Part of a small language model's weights.
Size: width 512, 4 heads of 64, MLP 2048 squared ReLU, vocabulary 8192.
Each number is 128 + 32 x the weight over the matrix's rms, rounded and kept within 0 to 255. Layers, rows and columns count from 0. Numbers have three digits each.

# down: layer 9 MLP down (transposed), 2048x512, rms 0.102, rows 763-862, columns 64-127
# up: layer 9 MLP up, 2048x512, rms 0.0675, rows 764-863, columns 64-127
down763:092197099140156103182192106132139150100134151138105125142100103136075122154121160137165175143147157156138121093124134120128180108100155084173113161138156130144055100171156110174085174106121108
up764:165100128143203132108074130073089096148141154140105148123153112113102172084139120096129165085080128095123084140099155124107137164102080147118125124133100099133105173143090117149135119146074154
down764:090108129153095127120188114141077105133148123122142080122172095147132127107118139095085148130114110140134145108128102077098115138128137102117163143140130143120080137115125107162137130097149155
up765:170198137101153083115143120169140071144141140086144111113149096140106075154074157175127184122094164089177054134107154129119103154110102136152068107210075115141148162130121122077174125086140114
down765:097074125143145157125103132222092133164098108138122117119120090147092064124076174178145141170146126104072091088116164195120118085215084125054145120081174118073172157065158212154111220099082145
up766:185072103153112129125139178118123146170095147125138097129094119135155124141090140109117164143112103153157148118130122159088074095099149087107147151140122186141165095128067190116148154115116106
down766:083067136136186146140156172131092125100156143168139138102133135096137101106151129129129111134178163115110100125131050170098130085098140075133130113150105085101147115084141147155144129113140144
up767:097150119168124187066120135183141098127030175077115143191075115164107095094153117085125150130137121150057176159146148190126095089151161057132126087078106103149153128159180141111117123051153118
down767:095131147192188147080056121091162103118068129156154149193147100140121197119121171137068037189143131136145110094134089161067134129182161083139056166139142135197143069092128122160103093142155147
up768:104128152184127128134146109122175153156143129135163083098129101114111079081120108098097134137111124084092125119135089152122192103151125176096095118097081126113143119176165103108133133132158152
down768:115123106163171136110110130185104129153095052133148099099228092129119070113189126103103131120099111112101159061103068104161138071171111103140066203104102116185138102101107126181195101057134120
up769:139132146122154126156128148111064089141163116136108121115164134076089131100079134141105116110165121113060167093130134140102159184141119117164107110181117090095128128029100127143143163131184105
down769:102093139108181113110158131128103132124183156146171101110152114110107122129089144077137088114117149117099144082176098102176132122087114144122140118113145054105103102067087138108179121150119098
up770:092166095153120165124108153087140126156175117142095129082092128082159134081109129124144120122132120128148113164127129065141127107128105139153169154087130167160093184099171147112129140098089116
down770:130142121155140154135081176126096148113147131146094113113134100081097134081129138123132125120179170143119109185133140103143137147131114119141104160134152132144131124129157130166088147131091117
up771:141135131129113173119128097127111092132166149105126129107137138138138131111083149128154127126149136136140115103129110117150158130146138147149156121160088133147166110119131120105125143119139099
down771:149079165135069150091114100137147106169142120134091125118145114128186138135086118157153132112105148116164131161126102154135141082115098116133132126145130127132118155116108140109128142117133128
up772:086197042084196109098150084112155165081153175172150109103078109161183073069159078143071174076066083177147117160087143138101097090106148147112159125125135164178137125112121127196140106181119069
down772:189094175131087081097110203208191129100095167131115114116130090149000155212121078155103125173060115207166196142166069122147156109151189152134085160118164149172080079143076138172137171142062107
up773:149178080129103154156099113074110169116148136137095115137179090112139084105123188114114108129147108139167123090136141140142152071130092112059092111151101121141107149176112140134190116122136174
down773:159120137147170124084125129138141170147124127164150098177137106128073097206149157100146116080065154114158103113168140133114089141130101108075084177183164155169126136142120150122118190113110135
up774:139138143123117139087136138052121119117163133151047066131131065092108150108038132136133142111127158127123017096098110091112120108223133120076137145115061168121155140107160122113140127070158118
down774:053127127109090186073131103165162090097165166152113130143144066103082113083083111168153129132157168122124067111142101150073154139118179144175128149155057126177123172162175171123090164124164150
up775:111158107110070166159123155095133143116145165112096101151098121092142092129118079105179122126165129116104146156162085159094173112124129129134184086110160129100148123143175086081106092145093172
down775:174115122110139116150108085141157144147150088135121151163108117113090114106106187117166104105089119124175144118168056158145126123125140151098164123163090093145145130133123124188114124132126117
up776:140148075122162151097094104105159087159047158099160124103166118133116160182169146069097093112164100127146120138124101164199149130111166163131182152096074070157105161142103097137128151131151127
down776:197096074119128187130155134049171141146059151052130162111175107150102125127170176095141156111093131150141075064165117111150167109149160141102172110120067105105120170148146089154090125122135111
up777:165129091105171130070124157143152098195099080143078107123100131093147139137094123111110123129141147131130121125129171136135149151113126166118101135133126107140105118081121147136092126121130133
down777:137118129147117145145149104106148131120147148142125141139124123118133116115116140111128145142117116126140143111121115096148120126136137126093139140093124118121127122117141149136119132138114148
up778:157113120111134166052118138095136173098156106117126105129147148138144063135096137161115143082085128160192118149187110115156134107117083114120110148145131113167240102139077100136124099141140100
down778:143141130118123158156162132135144153174120156131195125183123230103090138131133116110074156129114127144081123142148079114105109111121136112173114076201085205078097121102123094139157119167113122
up779:114123123083125106155094082170135141164160112109112139080102128117134113100119115114147138087102141106123129123105117064123103075089156117171114073180085089111103051186076086099113159159089099
down779:137116172150125122095185233100131197072161129130161146148185155167150114128151156123135056134107113085085131203153140099095219185119041064081122093117111087146119176087147167087155077150118084
up780:112123126134133122118135132135110117122140119103131126135120133138131128114128105132135133125138128145118127122130140107127114114119143128143132121115131142144125116126127129125135110126145117
down780:117115120131116130141127124124098123129143135128134129147128121127126122126115132138134132116125114115143138101134146122140118135104123137121131127126139138122126130122109126104123130132129145
up781:105097103140124156092139131119171097197073112113126107152112150110129124138142123174115143102156154112074111132076159151143192123129111139121116099073125150110111148141133128158115148147138141
down781:094130185137120166133187093129091142148092130140139112149170123147118137128115095142125080124132149148090118118128154149134139097091141123104133107152128152124112129116094209141143123146114133
up782:163132135116098083103157085112104114096154127141115110126145127143127166110120152154118164142176112104133132136162165139114088118110139099109152110135124118149113178129128139123104134169167143
down782:126148116143162180145127099090136147121173107140132108134136111122157134096156180121092163166174116138133082148142125118155112151157184123143107146116155160169154109134119136137130151142103133
up783:090155148156113191156157109129152128122161128097187129147161098091044124123107123105150052075104129080193158134133175160149062148106114127073089152108132132163097149127124157133171168177130156
down783:117087132082132116119131158152162101102123160167100093131141146101171147163133139163092178098131153100135118043137116179171127093122138048143076103124097090153159184080130109088117158093128167
up784:164141129119134135159112117112082151152137133098113146159165122107097157099099163097132088151114131116156131186109162118148128148143159143135142115114163125143113091159174113132111134138160115
down784:125138120121144118141112112087117157143138153107121182102140132110133102143112129101108125140130128145108119122151161098136108133113148138140146134139170124143143104137108137128109093122169121
up785:119151153141154140160112177140136136157129114182115142111100155110160101125121141152104125127115089093162159150181125137103169162128107109133174112067074126085065157121076070142073146095119156
down785:141108088104118067194086179156098156114131124176074107125135119131122107166093105172087132137129143073220126121139138057145092141123119143069146071082104120114155079168171112090110163099156138
up786:194136123135104150142106117110134115213095118109125102137138091108153132086143139131155093120149159137179124131102130134120152095128078094142133121132139136120153150128115135117142108131169114
down786:127163158131126168114152125160122135132175158103117100134128147097183155145147121104152121127116112138142113130133134095175083085154146168128153136123118107142131105129142117119154135095103115
up787:145099102139141134054174133134113106088134161128114163141107132101125108146109143153127098115112119151109119116139134150128119149152135078135136144203123124129123133168138138136173132140117160
down787:138114122085107152173134145127123116130140124149126125137118113119099170153150137141102114111111135096145130129131133126129101135091119142137114143132118109098148123159148138132162140123117116
up788:069113154164059105140123092109117112170115101141088120111105114112147096143075146138106141179080134110139104171138085114098133084149128174165184126179106142149127151126091127152103081126209095
down788:107154143150108123137127141087138142084134098118105151173149151097129114130067132140090124146174147112169111099124145105148095120150189144114113158144116159150130130084142109149139102121136148
up789:134106128123063177120143090122210112112120145133139188128114127161109151117131157132189147110114102178145173141127160099096181107158122132104124160117172122096091125107098147131139115124128169
down789:150148139205099124157161112174184111128097162176173129141094093153143111151118177133168166110104155090138135160111158150103173137153152133115107122131113160113155166136101162101150121123132160
up790:123130139142082068114119143160104080100094106140132085125123142085159138078124135117109136132104109143175084140138228119081169139094117105165131148095093078108171129131140075143088115123096162
down790:119177145119072154210098131120109072086168122143172097172166152092146119141144140120134150064161104122194116120128073149150113089123137118114134165132105126100109182085145087129123067087125146
up791:071152098089101141150139127140153122131178093167129122102175174114158151110132141168120121107093129134113133124175157125145105082139153100067134074125105086126143158131127130160150148066156140
down791:109184087110061176090139124092140170111182137104156120119089146125133129165121134146127112146108166159111150102183142123116107129126142129110167176103089143146134126111157063139155098092155138
up792:129143122085130157110142113134147150172143106152119087155191104149086109109151164103109100141143141117118150172130112124120175191198119137118139112092052084074162166142104144095111173104160155
down792:175090057114134164143191133086152129193133164067174142178113154145125139146165120119127128175093122148159155101142164108147134152104081103139142133123149154120165119119171140162196161152123164
up793:140118122066159115176100097160107158082123126104186108161119116099112150092091107117090126092142075147138199143188171079128147200122117182121105172100119083103128172119128124104165145056117072
down793:132116101097123116129121090157166155163135168114117143148106164174121126112088123128105087086071127105106165096105107139097130139127114108116153159157154134133150159172150156132061146173121138
up794:199100151133133082125160153105129067104157125128111122120132078092128175102106075126154123122111126119132148081092152147154129146119105127123102098150143109072122110136173133161097106124107176
down794:122185080066102126120120114103106150140144126108088161155114061131140117160164117105095110171155155129115118158186112094161138135081062088133048128139123129176138124185092119118157110103127174
up795:101088183076135092132139115129112112124153086058154105159125142159112142095111112186082086085234131110142174100180091149166073113181102165120167046081147102086123143109101092126179081100099095
down795:089154131173127111150153142092151113131134185099159125147125063185135156154164132156122196087169164164127162127090072090176177134130079137135156127115140086115112102115126120102124125180120087
up796:096109147164132157124142149084211130139101078121117146159162086162098133163140162135158116102103104118116164120124117156107078122097174120118114098156103170133146114127126152172127117097088184
down796:067127145156126109113145160145174112112143127077107091135107058181153119167137133129149126111145146112150116157135136106145124136109118154126126086139098186168141059109124124101119133098108137
up797:093146084126123117073161134108160154159096111149137111121131155097117147090157108124123139168086082181117157152140129142111171130096129159106098162087087110119114116123155071127100118136119126
down797:103157118100150091146144125199104074159114115076129137165112159123146138101114099131121147091163095089111128138109157120172131139140067144103149158084139119123144129182072143120128088132128107
up798:151180102089138132153125104085163127072143082149132132103111097139163157117100156122136128112122135108129098114151064106139164110144097173098081149151077130152134086134094143120152136136157160
down798:099127138128172123140117129088163128171128109144098147096133151163082170093120121129174100121174151123127092129081119111142141157159159128113100181068183116169107118131114134175143121135128090
up799:202102155190119165131121075092085119179117138158187188219133123128102084147152164169118117117124162158089122123121120146110128215137144138157108125065113180102064106128145115122089054054116167
down799:167126168093115161108141142137121136122113131091112202166153125124100111186107034145144116128136154068156145098127128124090151119158107186144131174104157137117131159218149162109146147160089160
up800:181111150105148113190099065132164046086135158059136104104075126078148097152123136087135183159122075124056111032126171175050170112180186146147096016150131132157114190117108099123106141091101143
down800:107078111097180004136077164187167112100118135158024176140175102110091104123152179165170040126101138135129135108091179165044096085118057111138135141132162162102110076164156104136098186137114182
up801:116151070162125085115114122090120141126109165127154136159103110137073080150103134081145189169130085083134130076118187101169105158096221098106153122141117074143151084068085124087161160146069129
down801:143072157211112195072119106115139130130148187103131083179146169117136094082108122163113137139124140084164087153122175092172064177151135100160202107166123101143175095099105137100119139095184139
up802:132118088140174146108140123146123159086171086111123149179158122088164136165096115146159078187105119090145175152105144111089106123103089152106086159155148140134164150124165119181172072132103216
down802:118125104139164162160157149147141130133109133151171094172157121118159126132176073095133091156154125064109103099175139128147060149149154110085094151110196051123087191153116139170121145163116158
up803:126190174114115101086123078080090160181132097070117193133075141115155069118109148109177121090089125072130145126124203105096168141126137145123190136145091119139129083187105108145091080089095142
down803:128146133121199066134087161131125089156124161170158134132194088077155154181141083154140076090119132141199171140098129135036164117054168169131127128128107183137088118168114100147180092072141111
up804:084251065154017070153206107146127113066066145112152167117145111108132166108087173142074056133132087049110082087139037106049149190155109131113124153058118111200057117192071182121151188137152127
down804:134116079106120170156109148109214163145079145213153111164153194124085091181093111162125074181097181165187150041163121110159054147148099080182107158147154125105124079169105102087127170093138083
up805:130140079100134162072114150100163082156187076077169177133134145157166155159128127129067098146173164096065127122171151128087084195159149142061094133114095107096108173135123114104174164161111119
down805:118071158167111220073229191116214096127135140069124174113139172121104190134101143075069118146126126109128174180097147141113095110095076122094095160136174122104195173163165137130111099159073094
up806:158165166135116091139137155165153146114158103119168151150093097157121139134125108177189080164128144126142130125076153114114121088116100099116101149150157092150096152122158146126137134168189129
down806:148185096104096164108120139142146160137099109137145141112160180132057159121171097145131156125124096123133143148105167123114110095121109112156119134147114207089102201134125203059127140174191125
up807:125129153077129158108077097189147119126118117069119117128121183136131127151146046102131112081143092135170122082140121137135151127158172145120113162117107196151072106111121141133152104093128102
down807:106125151143130103160126116100127121158187162136083141086144113150130116134114163140135140144175120073099135125148173159156158154141165096109188106117136134129136113185073145121113112138161091
up808:097152190093095156106082122111163150141125103097125118158130174176160116162152123142172115170127082133110162066139091115069150149080142121110119107129151122154128194187136148145111135166170145
down808:083109107128092105136133147113079097177165091134137068131170131174130118138157151151160173167182098109152123109135100156144152183117120121167086170146114095150132141143075132127095164179111109
up809:151093099118104101165097145121140187095106130135160126115118069121156203176125152153121091128127158109123150075111136152159122154141134117108124146122110114115124126140151069128155093093088109
down809:081131161117142130113109094168133104098134160119164177127165134130137099127127116146116115084119110144116138161128159118139131152112139113138149084095196160147118122151102176114156135153109120
up810:111095099112131160132118147123140172098117171108137121144125136133137096078114124097107143111163129140115121129112112112122164146099145111165134118132145131139120093165101155142131136128151138
down810:099100098135164157141165150162134147130145133115115132146157144127125143108149094133096162107129125174136094152106110137131145104097167106135123133163139154129162090118133129135114122138153120
up811:129110137135146125094123128109152079137126128139121112136109117135116133126143130142079157133102162129116135170133123191131135116145130124138144079118125142098132118159119129084079110097112114
down811:123093104130106133135140147133115136104120107133151175122142158123157129164129115115136128146107148120134126112189136163149124133140146138086132122157155132155121148109131156135153076102123136
up812:159107153108097091175172131150181083147085134145167120101138120099182131135153084124129117146115144063170167146135143144144020059172125110114079097108069113182154148145134146163095154169118137
down812:127146167149141146123156171116113114075135062129122162137135102110123186151162171136152144150088097053162107134114195144156095098134101136162098128078127134085135152155121145095121141132135157
up813:117096121071113151116140145139131131156090122090076098116156096138133088065116151148066173125208140111093143135172083070125140112155178134140135146072098062139133159160126124134143116089145148
down813:094099137061104170105132097089131132118113106138170151152105100130161134045127143112163098092124108123132102077132177172163138143157149176119138104075099115105155108125082157109140134149056154
up814:104140149126160103088087136168100096136091151154151069162138139121129106103124155117117111107095128156154155116131112129117168087112154093125131189149136156119170086087154116107087130153151151
down814:095119167162130113114134084146119103123074131156172106101135148121121164079132142107070149137099068095123155143153148090062107125124132134117115141124093140094145139116116119140100170175108117
up815:118117065091126106159193120123116191091101137117125127110070088124196062139076129074017183095112148164145089139101095159093200145171101133166157109095127186178120175198112113059166133132038070
down815:069136093175103111110115226070118161136086172042113151071103077160169221067167168152019040096099164131075119165074095169100157124090051126092145101081104102143111122111116065137095135182041111
up816:082155126170097146133185173056123176168144118090179128197140133088204092167132159140121083135142106071090148141092193117070081079085126078105182107174180123169150120108206088115177141071155093
down816:100092178212228119065139169111059141148113119106031102099121105132182139165106109053124117147097068096089082073130189142131114092122136122157124138154113090103163088117105119113214131134128123
up817:196095116146146060140126145105113151132094115145078172096119160197176130124123148174120194165116079082176144158147096121177143116109145130129176104131091123129131157185149128042127125120136132
down817:134113157132105182119136121124156139075163124163199178210138158122135116107104115121174144095078130198113106129226164172170056129122139142136162171160126146127098128130162112104153154152208098
up818:121130107158111119142103164138127119163158145108161087150117138115162133103108154137124108147121090122117160105082079088097126164130119128112097124060116156119162111067122121219142133112139096
down818:144095141170179151092124175140140113100137140091109154169072128197126121117121130125124125172145086135104146153162121116163110171095135152126117113126106120165145212109087122089156131173104088
up819:121129126135109142135128146131113118135130132118125107129121122124137135112129116133114115116124128125136135142120136120147117150128119135117149126117134137122124124124128128111117123123121132
down819:097126115139132110110122137134105138121114120138124135133132128124143121149124137141112116130119135121141138122138110118116118132129123135112132131135130120120141130147132135116139126119132121
up820:110130159135155166156098129169151105112131085142064135173063137119120096181098152140108094141107180178096109144149168190127077197092152097149139123163112100183140072128138025097109107132104124
down820:135117133144136146119101132125135124103163133139142205095113137074123088177118138130186087096143140114141072117090151170130126120148127136140041159162180071174142107130143127151139172123105151
up821:160093119171133106166124072095146112099145142138127128122117162124173125128104168175080148098118080107203146102111079103145114135117132119154125119063147187113146114097095071126187110108135123
down821:166127150124110104173123095125121157140150124138115123119182148127184140124101161115083158126174093153138124157159108133187130036151109120097141143112189076135119131158091070177180109160152158
up822:151067148143132130173095060125137220122187124157112139134091125142201149080087086138114138104062128096154134097101144122130167097092134111082107115132124109112131108160077132109104108120122157
down822:109144139133096159114126145164115151157093140089116103062138166158126100126143148141122104094152127138091149100099065150082156111143104082075100115130150109118126100083115143158132091109086158
up823:097112084126132110107097152160118147173179125173106065105134194091153104076132122109115076162139094132102139099083165103054074139121112166189089094132133109108143056123149092172071112160133085
down823:123076064169226098171090191143122102147135109146090112113145138081108112113098086136140163120115169145115126155084114146096043120113110131172130158074078142130120107174121090150122131122076122
up824:097098122126139098152121196139168114154138131099111152150140159108152100107121129124129135125098144110138124157128121108168108130166151152097119110101144168116141071177142107124102120145141140
down824:111145126176100076143160112124137066112138094071133120109167117143109141160141186150109091126086166098177139141150139080090137173126093155103097129139175130134170077154145133107105162108097152
up825:113154129116151147086064164145125038079164146103132127136073111144127091144116079207177104184118126122122126157185175114129093121034117133108161138082140128153048077092162132138147160107158102
down825:147140133193055080122179181193137121130161130078079157124170124123078154113158117169151125143098115126151142113151141114173222120147140134151121134140161169152043161100125182168163166163044147
up826:133108141139078109095138077148122117121139132164120147123182131085133153060177125115155141062140144113119192172059123096140124142153097148156124163163145128126117138094070088098084137136077143
down826:129167154084099108158153188141117123158093107101112158159185103069103121143151124128180106111155127056180165145086113128106128119159072114160093147112147119137119166138120134134122160152138201
up827:112151151142119147109131092148186126154123092115060113135140131099126127148093120118103076155121108155105084108180076149082114127129126136131096069102083124111116139147104159149146144179124135
down827:099158110142093119093181120096120168110168124139146139178101112114113153111142141168120111142107168144097070087118131134137141138117166119130182145140129193127133147150131122125119106138116168
up828:161153134153151082126110125089133155153078115141127073136159133139097142152111114171098115105131140132114142127107151084088077110124181154105125071168123152178131102118112072060094085063112091
down828:173126147115101129077113139150142104158094129100129170140136096118150100149152133103078107098120118107135138101140092137090139100105094135084086144139098165138117145141159127149136103103127123
up829:124093106132079126141090107095126137126102153057128128143122178136179113161078096108135152144117125102217104106160160122099130158076125075191106090112150128131140092089141154138119091121126143
down829:090129096109107137144181157155160102109095134091055150104170073132125079189134132164110131165079167136120117157169130119081093135089173144148135099128146204092124159149119133086121159195067151
up830:133074096195174105142120089123157153128131104135087102140073146189110129160122132164093077079136150122150164042123150142163083136116177116080128100155121119163160172114142134136135166120142094
down830:132131149068173120142147159097120089106112124104147111088130071090112087160139150225144056082154149131144048165122121149130115086134136130146127128119147108163158177058107176134157091110104108
up831:144169077160174198095113143146191120074141115139092159123059114164191180166075150077092104108136174147113085111193113087110144165107107116110118084093153149142091112133117155104135103111155119
down831:194062067155105188162179089163116170057126182136211161093122164100176161167100156084166145084143104128148097155145139133066165169118151089077159080198154098103169169100115155075117111109214146
up832:125152133141099085112093106142126121148100168111153177129148178106140162158127129079128152079149132150125138098118122114162114170071119165134126104117121124081147171151163137122172074115135150
down832:097119137096143111131122118091177108118115107114110144097118152112129124151130106128121082131112156099117121134121184143152126107129111130092118117132112184116109120154105155100139142174132121
up833:100107132171164144134142119096158161155111077155179137140117139134095128116132121147140128115140153119132135133177154170158108137141147138131124145140157148113148142142164103145136151128148179
down833:119132116133117141139115131099106149121110126140073116088169134139159124104127142127159075093126187145122129138190110127153104147108131115119166126150122107104106147173118136136121120142111159
up834:165062146127113126245119133086153219115200087120124112183134104119135190127118201108138122147134164143152111131117137120143151140168133186159133117136090114109139130111146154047121184189125132
down834:185094161119138095195078166134136105080193121111108086137147161123141148114138156171185080116138157106122100097144124128101128156126129130135120142048108072084122163115128158110109137155113117
up835:091118137064195114125135079161151212124126070176159162113150136155109171178138179126107169106133148166103166110134134150197147122144095157126105122099035123172183127135096129057138104072160177
down835:134123139155137118142113138156152147142179148108104093125153050141134181168115117166034182130125187122081138195094173146129199132120073169119081068173119122126150147153196192127145089101076138
up836:148153077150098121121094134094125101116120168109180129169105173125126128140137109106053094125096139196096133145142093149121063139127135103169127148094228083140107115132056081116128112153139130
down836:152132100101113097153131142152123134127159124105170150113136072117136143127099121144162135059144125100127145150107076122186116138108097120120107130100144086170126153105137109165134121138132144
up837:170141149136130111113152142136135174134078113114113138132103127079137097192061081163117096070123153137136134134108185142158095119175148083185101141132071121100142120119158100094143106141110134
down837:125136128146107161124083097149153142161121127147126124184157115130081100156102121106118110153168165149101212091100118102188116107117136139152144119090103118164141120130181100119163113141093140
up838:147089107085125090126126102134140097174119113125114152154124100125148117110113134137123139123124082126133113135125148129156119114133146138108135115057118105094120163150123156121181121123115137
down838:116119099154116143099130129107117131112114073116169152175176129144093110130136150101147138129111097116126163127097114141141126097183130113154105111095136111173125162111108172120176109133148132
up839:107125161181119082159133112115084085143169135093114132107122102145138122095112130099144117083120147156127088113120190113123128135120106147113100121109118110126142149126117132164131131138115134
down839:143110143130130137150134116104146162164146077145126097108156152140138118148116101166115134142137136153096158155121183120147117157142101111109136128119172151078119135132126089131139129117131070
up840:095129136124145110118109137129125127115147134173148161099090110111121132106138135105123139145150145099073161141160116134152124107132130137107153140134117149116161151132149126139118131099152071
down840:110134109136149133129080131146119105120104111177140118130094103126118142117142124100151115093136090115165117100129150127158129120123169109157118093100165159112110113115148165131134134142137123
up841:111124125160161096094081153119137185122089110115165131171166141102154119117124137025146137148099123124153134121176145142139102155114146131119122103085083147122128166121095160144111173094155162
down841:142113114151108132086155082069134103178139126131159141119130112114202114129104206173139124111150141159110109108118168133146144164150156101107130171118116131118061141112141107136140045092149119
up842:107155102145173142124145130113118127127117122103140096165086112117069122110141157118088122140099171174176117125116175096128134166106101136150121102133137162165107093092133121123150113143117102
down842:139126127158137106117147163115117168071116077188143085187154153110118094158125156129143088171160133099142129156107134094124094102143089088174117092111086132125130129121092155126135133114110109
up843:115112108219096137118133062140143147129096077095158153131157066115076124138117092155193145040178109183100076104107179132221154116136158175163231110089159141140202123158121117132041196081127072
down843:136119155153133145086165102137132079118150138076111160162190071138073136101065122079152139101120098151188108114058143086139180140106073161147154107088140078087120082136126135163070118067110014
up844:127085117119103165109114077077144130155178133145141128121122104168141122122121122127166135144125123130194133104122127154181100164115081143124150134107165104141107122191172107127116106082089141
down844:146102135126131092185168106091154167166119129156171136184143115134133160121100175120134177161105163122130161169211111131133142136114113097156152089145128119104113119186148153166170125092160112
up845:102129106146110157154116139115155132145122105166119131159115127168113128123157137139112109123129122137163138119100119149125102147119128139116111112109137103089121122119168133129164142127150134
down845:115130135173101163160154143131145131110132111143130086125105106088069110106141123137131101155103131136133082112154125176145156183146152160107153142153085138160135104113122127119135149111057140
up846:079089147112147128113150122167125183112123117082067119139165180112157164171164165128109113141141131143167038096113112106139137093123086104150156123075125134177128089170141138101181161057144171
down846:113153121197170134107131149131133125093128136116147149118144152144146111181102145095101105133142111095133066130094146128141091121168131104106103144082107139146157089097084111096130059123162182
up847:146164089163123125114111102145104131121127127081120116122138104125155098096158118167123152079136138158144112134124118156122123100169113128115153126134137100091200168090084135104111127157100134
down847:142164116146155136119140101160090161140110124083133156127134138124129138119141110143146112133158124131149100097108126137128125108133126121105152151194154087106156105101103153128071174166116144
up848:174188149078149152084120145086138161085078143149116109165094169118111099092092151191103153094103167122089151109140162216156146117113158061106142133190109062182111161114075119120087173163132095
down848:119095186148122134132074130098148132133143170125145162128131092167135106138104141074107097086153124121083123137079129147078107144132101184107119085193128088141146152052094136131120127131123152
up849:101120160092160156170103047202146139128161126077141169158099150149126098172136135112170127112101101151138167137134136125129157112080174185068183138136122138149137129148144124093150090152114154
down849:141089112137186094103090174187133145156155119146168129141165076106138161098148119136097065096145183109095074105132101092060069158066123094113144184102102155078105066090113124159099112120126122
up850:102173154149154140150124106169176104203123095150148159143124076114107166119149090169139125071114117088141099125138088094153130075135171139204113185140154166082136099114104116144178155166185140
down850:090151110130123184056143148126096133156116135121142099165135095086182142150125172126137129082137082180114161107134092123118090241128114135089085146141151122131194135109140107116116139094148078
up851:110121153135120127159134091135142122146129117135135129109113129130116104112102141122090123138079131109091174101157136094106142076120163149142077112117098086139137120083149108113144160099098099
down851:176106110140100157114115104147164137150131151127119104144149110094108118121152172125093079134123116148141137084127144118122125135142146126123131140128093155151119186119144113098137144131155134
up852:140152116146159156160115169145156136157153106122101089166129150117116156090140179123112132161142138112120142181117120144101158162145127098117134100130092100131157123111116113109091112085156128
down852:139130125113115166081179146147117097133124110121133107124110094122090125138128127110102154130164176124123125116134129177185129161079158166139126117130165111140108124131132149113082131140107097
up853:209141132155120125181085088130165081154102154089102131131139125141039154112160108148115078123141177103112140164106177156128103168121117164134120107076125194106080113206098119162086109161120085
down853:140165115091172198124137142126140117114120154196160167134158111079079153134124150156205084160147154147154146167064174119109134218156080118152180122158153088151112083185090143154090123148145151
up854:154117114124126134148129116137129139136110144122173124126141102128118135135137139112134102119114137118099152119168139118124142185148148113149131114133142112140122123122121143088114156104135106
down854:094152109147141113163120099144114123158130118123139136128144132120132124144132139105123114152124135141135113132135116152108138150117173146162118122125129134101100085142121099126098131129136151
up855:131080143125138101135152140115119162036149174142186178105160140088076166105134148180149135043152116093112128104114104123130141119094139123154149111116122141127076151068094182117123132108165195
down855:120082152164146063136160130096124103129062185179084109083159139138099117138153068121115143172140121136107121072104185165137134181045149091129103116150087072086050151109136083229185064177151125
up856:135113156107103108135134102189133057130096044106052085126173119095069078131172147144094173091105148060121120110092078148075129037093106152135128132117111083122132115102120111094066135094113119
down856:164083150089165152185129155103144122130130106124126214188099103099133142070136124096132138034095184169142091088101129148099089085121112148125177170117184114117143103120115097109177135154169120
up857:144135123114145160144129126070103105074130170111139098148102110104154162098101135131135109143106112129140128111117112114147136107089134147094096103101132124146144110164114146157143113088129130
down857:131132102156114160094139141148092132109161145165127104096142158128151145148143114167153145139121100134143154105091103166148112140114134124148138174149119139128135085136125165102129114121160129
up858:139154085185197125088181122125165133126131099135108150090128166104134044131085180084114115127072173174091122109164174210129082125085055089067154177071099164160128168110071119101133157144111168
down858:115153162215149116143104168134109050095141141118172151186101158071102131103147081128115123191131085084138187090160181241108121143093126096078182140111158167166137187137019099070138147046218064
up859:100129152108155076112125132155121038149078095125133104113094087161138204134130084036110128131069179105169164155168070110117091113122149127137162038108135127142110068115120078149114137119154124
down859:123147117088108136154113133140089188171171117069107150107183123143124134160177154153117152166112150107131113108150118129125142116138089167096119160125116072120144131140126136154122142102105164
up860:112168115099090165110121131148115177152144183135119156141105178118113093144164074139135067167119153166138081164128163089043130098148095133086150109174155167121141068130111118143135129076074128
down860:087159111153172151075226115075120117186102181142115097186128148134126181105113108177108140121094155112142150192134157151121042116131090163126169163162122155104142077110110113103111134112142107
up861:152137137127120137140131119136147156136154125128132149111119131109134144109103141134093120112164174124143128105122141123163139111155141124134158143129155117101141140163131135152116163119108115
down861:133128143156126125120138134166091121136139135135159126114132129123102139157128129138121105156151118133106122126091106147110156126138133114149145143120099134102098103135146138124133138107136134
up862:086127182177100122150113129147117141187126158103107120138141142136088152099148150117149114124137114128130152189163082102147092147173050112166142105160094159146138190150074154123130148139104144
down862:136112148121122089146143105149119116134144114106110093145135120189079170125098109105169102179101179093131151126110103102145113139114120142178149149112108130133166146137154167066139131123125167
up863:170136199160101099106191154189159168106094143112067118102150161084155151141124106159186123126118034120158057123143125116137113098137108135062109137092198169142084132108152184129139104130127177